Each number is 128 + 24 x the weight over the matrix's rms, rounded and kept within 0 to 255. Layers, rows and columns count from 0. Numbers have three digits each.

# layer 6 attention output (transposed), 64x64, rms 0.289, rows 20-31, columns 0-63
104119089094151101113140162116123165142117194173111101111142173138121085167148125100113127119109119144169162136124142106119110099134120112103164120120128133118141147107130185122148127089114107
118131139120160104095133116140128118103109096082111149154147104161107123142101122155142141158122121124093145150098104084129126081138121182147136119102131148175116166096156153131099149132161161
131114086107098128105119144140112138122127124131106150128134129135114099123135126138135119151104117049138103165105170152160117114096133120142155094143092165136172129150152160124116117144152169
125142141117069144144142147122133084136133128127123111137130115102136107105158115149113141106154114134151106128125148109133130131109123133152101133143148136126115173140145116122104159127108119
119118116150140121106148097086117140134123109089130115128113147133141164147113119144133096124140097157146184119127155170104135111137084157118116101141113086136137165139100152126146126124157133
141133168146131170138126126141141144150102094104172100146079102151129125158134105127127099144143084151148151095124135154145136116142074141108126107131133094159139115119104124151099111128129136
146153131128099115151137099155127159124106152089121108160140123100115124106126178098109168162121173137100102112107104095172144186136122116144106116115142152161110126128155078117144151135100092
112083085102120142150147161084094135138134141128123115118125124131085135143137137141145114131152113115160142114124146136166145121140136111184143079096120101148107120083153127148146113149155139
145101137136103160149142146084162163074162084085119116080112124117129162124111142130114137154155156156179189110178121152077099127144104178128101154117072101116123168106123102117120141099150129
138158145106123150113112117162116123144104143109141107130165146080136150144120124113119104096133146129165096080147124150142145153099138123116143125131124140111149125105129135114132106128148122
113111139151121143138142125159128130115094169144118124130128120112131104124114085149097111134165096157151167107127136158121097073114119125134156117156073150124116145161150125141109166096126137
135069096124151110123141107157158147123144061112114149097119127124119131094105160121109093132114121126149145165158130120105144125137142144126111188109151125126119156168149092113157106158150110
# layer 6 attention value, 64x64, rms 0.183, rows 21-31, columns 0-63
150131145141076114151148115120127141158142130154168131094120114120103108153114160104092161114117126158165146155127145140137137154108130055130107157148116080126135103166104114113110133110111153
138157148123153121166114129128149113077163095121138140150097115108106138133148151160134159146144121130128151113119104121121157127134143139152152139062134127128138067159105151140085119108063096
103129106124145164125112117117191085116123141138151128115118111142137157135109088128151128118100113135106136130126154166139112120147119138117131132112130107102138078143127147111153115146131167
133115117142144083128098109127132118100133167096134122115157089109138081135145146139116166103106184119121112139155112118141125109168158109165107166115107146131092122089162115152137116119155121
124111119176104119124122081148131109127164127130089120130181121117161098141142136132159121126109148150151098139131105090135118114144147103129136121122104183134115114111118108107136155125138160
129114149095133139110141137128133133192141157148124130104109140150079116152172131129125091131139102111144140078133104112138104128125125142063151126152122105148119134132080182103118095137186143
158132149137116160149086114145127076121115112152109093104153135138146116081147110125105129168108144097121160130138115115100165127098124114134125168088145193141152132168147136142114104115127153
136116139134117123071119111158109142153120089090127123131140081070171076153103100105094147113110152125095103157123145131156137145160134121194136173127090151146133136100154169148155143131131151
089104103132121149109152119087156163149131121118127120141106124103097102100141129152129124174102136125090157123129116086127105171164145168124106127114154140101118133149158113149124150115145097
101135110073111120133112091127181110153122109098095146125137129103133165149120162119091150114088148109121124163130124126154149158136154164152127129114109164105168130091134108120131155157145154
154139112149101132110140159170084134134133140174167106121127122122143107144080118085129176153104138133121113141106121133145103142124085155145136129119122118078113109067112150179126143148120125
# layer 6 attention query, 64x64, rms 0.177, rows 32-41, columns 0-63
125119108109174095084146126084148109130135120134127165156122139099077130164091133145110105115166126086144162176124138123152104133131137109103135106130106146137145168126066148109115129169148101
099110093112116116187166151113169160104117128092097138079129092157116137099097164136133168140182149130101085116128131083125090115144119178132113113153137100139175165159129123139129134144128151
140136123140113102147173088131106169102130042118141106160142141125122127147124106126105104160112146122154083104109155132155118109136083138139160128105098139121161107132181117128122084104162122
106068124102136101119106144154158100126160081136129142134113166152113116133154064152129145149116097135073130130104118140123147106130115139133157126121147134144091141118128159158104117150176131
122112130106102137133134147107152122122144113154161103120105131135089135165147144158149143139093112165136137110114102156139130093108161129167094074107126158146106147123122120091154120103104156
090135125092093113135147121147124149150172123130167129091128105162166098127156124094112109105106151118134111164148136188126121128107131157096135118133105140123121133179139083099093118130162110
110176095086112143101098129123126170115124184070142125142132175112137142150131098140105151171157095130082145115103133072156123102079167122084100176133102183159079137135123116179151183137107100
114135097169174147115107133116099171116100122145144166118159090068140116140150102105117113128107137143141144104098135139169080112175157106136120115155115107143119114103076183174120105158112115
117114087090164104115049165107081133155134144151115127153142122115143106118138130107139133123141159110098148131163132120133165117052148145133146121110116165127145091123149141148101170111171140
123152110126088134138121155172124125104101097180146133148134107124121140143152091163131124180125128145153143119146100097082091135114113130102138160110151136126107199122142104139065108152154101
# layer 6 attention key, 64x64, rms 0.174, rows 32-41, columns 0-63
119139122121130098129079155100099117128150105103128156150147145098113184155075108154129124121131150086134145162131146115149170120122136127124146126093133154145131099117093125144115131113173086
157091074108162128153121134099152146122124113112179150116136143114119085140119130111164140098175121131105176136121102167086121065158131156122120133113128123101085153136108123216106117138090120
109144122129162102146103139160153148113079103100145118161143161162129090135158113117112111166105107137097105157119117126197127129113046110116121130135145142122107134137135164152148122118135127
083148104137090139070116117125142128143149148127123169122123145148120109092142121162112147116104136156109084165101122092098146131091116106148120138127137135134129111124109183182159139168129117
085104135080135118110134180112137095136148104165142124115098125108124120135138098155137142197128134185140129122157163112116131098119139123154140126125108133139105109097109172108116109119121119
140162119140134106142128133172102145140150110130125124094115146133139124106110087114136091121109177132083162142118141144121120105112112153136151079150131146100124149165142160127135076114146142
116171180079060131167084113109122148153124114119153119128146151108135137075107136148109186124134186120140098120169096103084111211166127094140113138110105151162121129162132111124109153141072089
118158171161152111149150079096128070163135138098139120136133142112103142148092112126127118140112139090146128108116121123175155155094202134110109138126106141167086116100150141124150118130098114
097118159123092106128118147095131138125088135153119137114112170113109131082137158122136133068146181155125116127145141112159120164072132126158109082124149121113198090123157156130121132082087154
173135112105116150125148112168163149142164126125184099157083098129143123144091117157103127110111110170109117169140168126100126113080137106091086148098140152138109134151117173108129160114111107